{
  "hidden_size": 192,
  "num_key_value_heads": 4,
  "head_dim": 96,
  "intermediate_size": 768,
  "vocab_size": 8192,
  "init_std_up": 0.0663,
  "warmup_steps": 200,
  "decay_fraction": 1.0
}
Each number is 500 + 25 x the weight over its row's rms, rounded and kept within 0 to 999. Layers, rows and columns count from 0. Numbers have three digits each. The size before them is the row's rms in percent of the matrix's.

# q: layer 7 attention query, 384x192, rms 0.0481, rows 251-287, columns 144-191
# k: layer 7 attention key, 384x192, rms 0.0468, rows 251-287, columns 144-191
# v: layer 7 attention value, 384x192, rms 0.0439, rows 192-214, columns 144-191
# o: layer 7 attention output (transposed), 384x192, rms 0.0575, rows 192-214, columns 144-191
q251 098:484484503520504488523505516490530506470492501532500536479477515466476465468480480535503458501522496461522504489535509465514519512518517515518531
k251 100:506495506544534512550485497540495501430487519514494468473485486469508446436523478529509488504484506482494509515496517476530531509496527507485479
q252 097:491481481495528512490563482488524520503522529494456501496499510524499444511488467516475505459493531515518461552514491507487505552496480489469546
k252 098:506521501484495497505534484490509518472506505490491488533513483507499472515481452506496464514521524531533461546519449477502485572484536524502516
q253 094:467462535480507502504513486540524518481466495499488486535528467474508537508479497532581552470506501501469533498486524510511509506476471511498485
k253 089:500467463504463556487547491564547513477465450496506531513547436471486516493455492511521478505523508505492489489495476505501522470489482488493459
q254 089:439501474494520441506539535527497532504498487482495507499493487520522487529532489524476521507548487459502534522452524522491508514493542492518498
k254 086:483482496525481460498557522467481492498471516521490513526474474504549540517515483516505496483533460466520518498452512509506542484503513505525500
q255 100:496479482488505536502487487498439514491497518466523513546531548506486519521445498454473465510503450504491445520534523490498532507473500496484492
k255 097:481484486514500547501533479485493484432525497492474480528533535491481485511508500488508490505509447515533475518491495485497536525513473497472524
q256 097:462483490467479517511505494489495466479505531520471521476526475479489493498510460473506508485493477495534488536514499493541491488523494494491490
k256 092:474525488483491485497493498519481478490482505475465479502507523465487502510459436427493521521479475485538493502571452452506501503508495466549512
q257 102:489461529538489558537505480505480466472494499490504501533484533511494526487498458483487473510491467497501532499481483482511508519553473553509489
k257 106:445518517528509552491492508500476494470533472492500504518519571532468473505458475492479471494482474508464515498491501493578519508551496527500488
q258 101:530513501556458499481497503552444487492526482510518504500454525467496509507520516487528543507514470452455520471528448452499505466496492491494465
k258 100:526538491524471536506518513530489476450451499535548511475529501469461479483538475486519467501503492470475529500465475489487489475561462485469489
q259 096:488485496491490465536494511512506501486522476487520503507471486510503498509558477515508485544504486484504505524494505492492515501496507512500512
k259 098:509481505503505491540491464478520539498526516507525477525517478517489484483542493526496529530494473508481475490473500510496510448494551510499510
q260 098:487520510466486489541560489539523511517485478498508518490536502489482476516481485513541482491511506503474524485517476482481490514499491465484497
k260 092:506515508508512457544533488471507509493533515479515473489509482477494528547473482523500470503502533481505533501496443477477490533491486483505507
q261 088:492463469554484500483512456508505550513464495528525515503489482466506472573494526493545493514494501493526543490453541501487480479500503509480502
k261 088:490480456520530510504549480514506506478470508542510523534459487488480515574486489487551509485510503457516479483503547476485464465517503465533456
q262 100:504509511530464506464499506485479505487539529494516515479514537516514497537443514487502488539492476484533512498503487501488506481471520475516501
k262 102:478475471521538511503484488504490478474469507516488488514539524484480486508541490508484460497494513508521485519535525485537521509480453542468529
q263 096:487485505493499528486475507507519524532471513496467494547503459509522504472494509522504486483530501535509475481515560498492468487522486500516507
k263 100:497513495514442516486479510470489491538504473488500503508485490490540511460489549495504496473506522551525481520482490505488526477540482479464501
q264 090:469518525491491536510460503532468509517505486523491521494484514486506519490517511517484534481478444527498531500494505542513478537523483517504508
k264 095:464510511489501441497495520477486525487477524534510461475451463506501535532508495517530532500463480504445546523463522539514493480510519485479501
q265 090:511546518492488469480491503512495550500509447506488524492487477434491504480531487512500466521491523490550485494539522479515487539473517507496490
k265 095:546532508481553524548495479500504514510522497502497495514484486536478497524482460510474489522481521501515520481508506544493528501460490538473484
q266 091:480519519528481508529491472530506536472544514460494463494509497507462546476493521464471480514504503494497485543534514516514473517462499473486515
k266 092:493445497503486464509504466519534506455491451484473500511509512510462544515532510521497497461485523495484504580473523450510521491493481502491496
q267 095:528506528469491510547500495516498489460549479492490509500515525525509499522503476490494476512447519476484554457496489546474536519502533516474465
k267 102:509478510473516521554481469499510479516527505525501474502494481505475490531472484493471521526511476473504491475475487500471529512497472509428513
q268 101:484474461519494498543492531482478484496501485458456511495497508495497538529521502489486500418500483469457529496485516527510469469483542487485508
k268 102:528488486557452503525516497456486476516477500516471471468544437447520529514478523465518519511506451492471536514497529500518514480506466517540497
q269 094:531515476476502455519558495548509549495480470501483500506495522503498520495470547483468510480519510458501522553482505480485492528504512479511491
k269 092:480487503485514477490521496506518491493490489506538492471550457483522518460497522523488514488501551481501514541498481490532474509506474529535476
q270 093:526523471486506507526455515553506480513463507466525486440524498533525503528491469514528503508511515518472480515459500494472531505531500450473526
k270 100:514505519467492463447507526507517494516488486476512466433497524509472488505475499492485503537486512506493506491424478497431483501505505498492501
q271 089:443490503507473496524503512484489521483536503531478483477500479480505540535482497505480512497480462492506521476469510508503487525508497514524494
k271 088:465489512544472472540505523461497504493513498511478492454495504499498531538526526481479487523514484475528523505482485507501526486452507493543480
q272 092:486508524441527494487497520494501475491504519527517462509483448505542502481541517509559512474482502514469521500495532460491477447506500499450522
k272 091:468510539465514528483518501506535503471504440514484551506489496507527471512509494506547546510536484499472513478538516482500491487464556518418468
q273 097:512493484498492523476554510527520491476497519496485490482530470495482514488486519520545519490534557537503461483500504518530508496524482481529489
k273 098:539450509452480501460489512526473510527485518522549517516507453484504527479483488547490493483474506509479524477502471512452500510497481501534505
q274 092:469504511499499530496510487543510485505547493500527476507485511466489518500507514518496521522528504514521515502484467487493508506498529482486492
k274 098:471474508508535492462494465497530477502462491479551514523528484507487473469521508537499480472506533542481509538463460449464499459506520518528513
q275 101:472479500479468471489552483500503510504498484491535498494490547499465523510477453506504482495492518508515469506498507530514504490469501470490516
k275 096:486487483445514508488503477506529516492472481496519508538517490478497473487509479466489488521520521480520500501499506521524516530475486487472468
q276 100:457471489436449579497489471519528522519469483478501490518522474454497476487514491484533464486488559543511476473499521519510500479498487536542492
k276 100:496487496462443565478482507466490508512484496479519510484474513463513511499477481480470482494484503478487491533516515514514487482518455501502514
q277 100:459483527504498484455521517454511537512520544480492516490485527534442511509453438505482492488497505490515511493517477516519471490507497506514488
k277 098:490510493494500497454532552525480498517515513471534464514531512526527511506503449505474478523489488485536511520483500473493489458485462473520533
q278 099:479501465470491525497513529509519488510483444508524463480484482463556491492505498470513499496546482488505486526502530446497499501518515446465447
k278 097:484536496506483523517540484529543510510454467515486506467494494444528483470523533453507530507527498457515523499542479466508469513499514513515494
q279 091:469486479487481500519531538487496492475563519510482482540545514517460519484489484522515470452463516492503491473529477498520504519496486508491491
k279 098:509448453459551484567488484494472544494539503490465516557502484499477499493493536485486504456495541451543490467546488481528490475506483510529484
q280 097:495494473489463434526488480511506547498536517468498526516559527475512525486492492493447493473476525538515517547462504537471524536495491436516503
k280 100:489498515491475487505516498471465530488499537490495488517479495483450511514447480463476464472497458524519485532480526532507540512473464497506492
q281 101:508530520467494510492482545513496460533479548509552502517469490533491500478511516436563499526501452529468521500461462549502469490508506535460516
k281 099:507507531526520510446485516516487501531524512473553477504501527508503447470488518453512506513507483541480490517522518467491508485535489509469513
q282 098:475524542489524483471436519491476486446530499549472492505492496491514505520477468502478509536475486512490514511492500542444465447534491505509517
k282 094:496504503508517497497470543470492468498543507504487485484506496484468487485504555524475512483460414535495547466499467535472449490516488516452499
q283 103:547516475492509485538493491532455504487528486498526497501507497501509491497498557519491490527495506473524546502504506522489483572486514464532492
k283 100:522494458466497464526508508484488487464482484451518499456487533519507513541495496494500513459524483495519479506503545488510488526521509491461493
q284 095:526488510507535528538507524504545489503488475467534496561481460495500479490491483529481519517459539536479516475547536518489513506506510496510530
k284 099:477486506467512486525501531550526503469503467478553549519504498528511511477486538550474504417512492519534511482499519473509522501565514517513473
q285 100:471468500513542537506497512520484472509517434462503509516495510466538491434541509502511476514505477477473499557542480508529514495492513518482492
k285 096:486485542503466513481529474511494505478474471486493541507531531467496515505493513522505453445526492519538515528492482527571478512491542543522522
q286 101:473528487506443464527495511466483506515505490522518483505516546532498497504526515475503532474462484493459504476467527498468479502512478493513462
k286 099:461516454480485462572465501448519492488522483499508511522477508501465520491495538453485513501491478475443474478488496531484458513497480475524506
q287 091:497516472493496477521507497475486500514516494495491547511501521501528492505492478477526524501516519507521505494505524482502483486540495527516495
k287 087:493494494512501490482456495506491474560454537513524487486507434476504548465465511501490491513511511483517501466498507492467449474520473485509465
v192 096:503505507495512535464482492473516470533494491468506503533506483476515483505473546469513498491524555451464497506563446550501550508491541486495474
o192 098:474556543530457505519504488489514524488464503533515523506540489500471465549517514475505507506493480523467518487462502509467514504505525543496500
v193 089:508517512504506491483507518522501477475509489474544513530479501470499498485453526465512472476496504506496504480514503531479507539498524482432493
o193 089:527462496508506493524487526513495485486479486493512510517498492421470440468504497515561478492490476527454514506527482493539513539485515528470525
v194 096:521469508506523509515530462467467472502525551506503468501472504520507526502486466488463541479503529464538512530502500503514522515483492437491504
o194 096:508512475506551475497491499516500525514446520481491510481527497484524533516484447470502495496473468496478480481515489502520506485451506531506537
v195 094:465490480511529461517451487478455505525487488474480488538484529495469563466523503514477515504515456521532505451479511498485517495521473524540529
o195 094:557488498495484509445474461496495486491453482520467471456498527500491501433501515472486489471539454531520490544493500489514503509544508464510534
v196 092:473518484500486489532517493504480488514513495489546501506497465494530508536491461551470490542451499483497529500453460535512472537485525554555476
o196 088:491512529485478487510497534478467502500528537458467484486493525480482489455465509477521537463514480479485484479475531452540508499513481491474520
v197 094:459495503511545501492492477477508490497455509529537494481512486496481491503496495506485544492512495522520493501519505505545500517532515492499449
o197 091:550541529495476520544518543488455495495508481478512529500485534511496514463534547531492512496477510478492474477552477482481524525462489506508504
v198 093:541480503513498442503528486470514497483493504481501507541430478515468503497538475549489496472492465492535513493498470523495543512543519513467493
o198 089:546492512519502512510534516519464504486542493585489462459472472510448521513515453460508478525513489477534499490541507501521478516478497505476552
v199 101:514465497541466478524516455521508495487475456528496476533549568481495484489515545471534479529479476553488535482519507480499509496521471546506503
o199 099:465490477485507547459526466532532490499452479508498489525477484488509491504485482473502513516505525509503466498507515461471479521519470511508465
v200 085:533478474484492483489451523512478527518490489480529524506491494515498499486459502468492497519489552472517536467506519479507498523517518535512510
o200 078:498506499522507455496449471476502507488504509527522476496455521501513554517528487479528509521534536504467510485517549509462482495497500494497488
v201 099:498526527550464483495491495495496475488452496487498509531491479545506502465494497531521481501520482511500524520464500478436528451497434524459477
o201 091:500484510525477466518500488498495516508475498478523492494503467578498543496484455462477449506494500502496510522488466515502498535499518483524510
v202 095:466503477502453507488490499528521489488509502520522539491484540481527481500491446450485477517492451522547486488484460526534523503496453514554479
o202 090:526488510517480479453518480486515463468486524489468458504494563474463551477500498495489489471520515521504515514522489487495486482506494436488523
v203 094:515498529481460529544508508458506532511513522508498454490522475471533506533498516529491507541477494491470515480494491517475463467527518525501462
o203 096:490503510479481515491488535560472521500509541489564505497510486493448457515511438524514516504548485496494526501499478477499492489505509558536469
v204 091:468509502532493515524487527512508491516517512541479500500549478502517550480461494534488456494479558479491519492507462507459498498517424492493518
o204 089:460523505494495483519475495539457493509509501520494504475501520512505530565467508468525536516505513533525512481435477496466527495508473493491496
v205 091:520474455449493457498461503482527461506488522518491491495520520453484489525540500514498542524517459455497465549471483497528511544468508524506456
o205 089:543531539503520489488490547467499496506538521495505485481490511525490528519514525498448505483492501423487442465501511498451534534518485494486519
v206 100:495517547511480463453505519467512506527511529486494527529517481522469480461502507544546485512514540535448504496473508507474494520498502478518498
o206 100:525496466530469504500506498489510528482469548492450460476548516530478505487500477519466492506515513477509481499450542507531507537521490449552477
v207 092:534520542523528517482503454498495528512481493474529515499551497494500507448475514476484497506508515478471478500500532487456490483514521482488501
o207 084:452492465520484463542486488469562482501526499512547504518548525513472504477500499487479526458504489513474483530486530532495486524537499492475490
v208 101:503497475516505518529513493480500443515503544462477472466497512485475522509482495524490519476476497510513478571520465491522476531484551478517556
o208 100:501496489491512479474471478498450505461489504522535466496503471543473501500473484510562520557441530495542489517507524486498539552511500543523508
v209 095:491501533546510495500530494510518547520461498503456480464489501507520489514507490513486496508492526528504472544525495538424441489513485513504515
o209 088:518487457499498547493498496515481531568492529469558448500512535495531478509476517480494465493471502527495464552475487513480525531513494492537495
v210 093:485532463508500470485515502506504478537470554516533530480515505499568504502457517506513490520478492518501432498496488472475483470505494484467470
o210 093:529509495509499490487526499491518514478497507455525486473512477490511538515532491536473503468517522555517470507483518486483486488492425436462479
v211 093:504486542502502474493493520515511496478532526490484506515522508485501486477471529519527482501484498476461487540527529507474505512545496542528488
o211 085:468494491497498500462536511475503482487487507468483458507472540471492490453439464473459453478546490498453511523492488509504505491478515518545470
v212 099:534451459536506565482508512518534487478515524471506473516495500481533542531493514490493484540514477506508495480484501531525526494468481498531487
o212 094:505533486505506471510484545494466502506494542531529504485488487453495509518490503442488522484512515453488477465482434487473488471521530491491523
v213 091:563462509513537531473501497538475469526484516483513490553491485424513509506506505518520498519517519467534491476452524469476484493492511463479524
o213 083:479508513496477514537517504496524543538524501511527454507478456492499495511476515486521507515536509532445505468445519527470491536507523486510534
v214 095:486495523507477494529509493501522502466524505504511445515502526505500517470540491491494499482486495498518512526462494461488528513500461507530527
o214 095:478509495492518490534521497495493494515507523505483530497508484463531525481442470499536527523505483495495499499537433476522503514513482466506459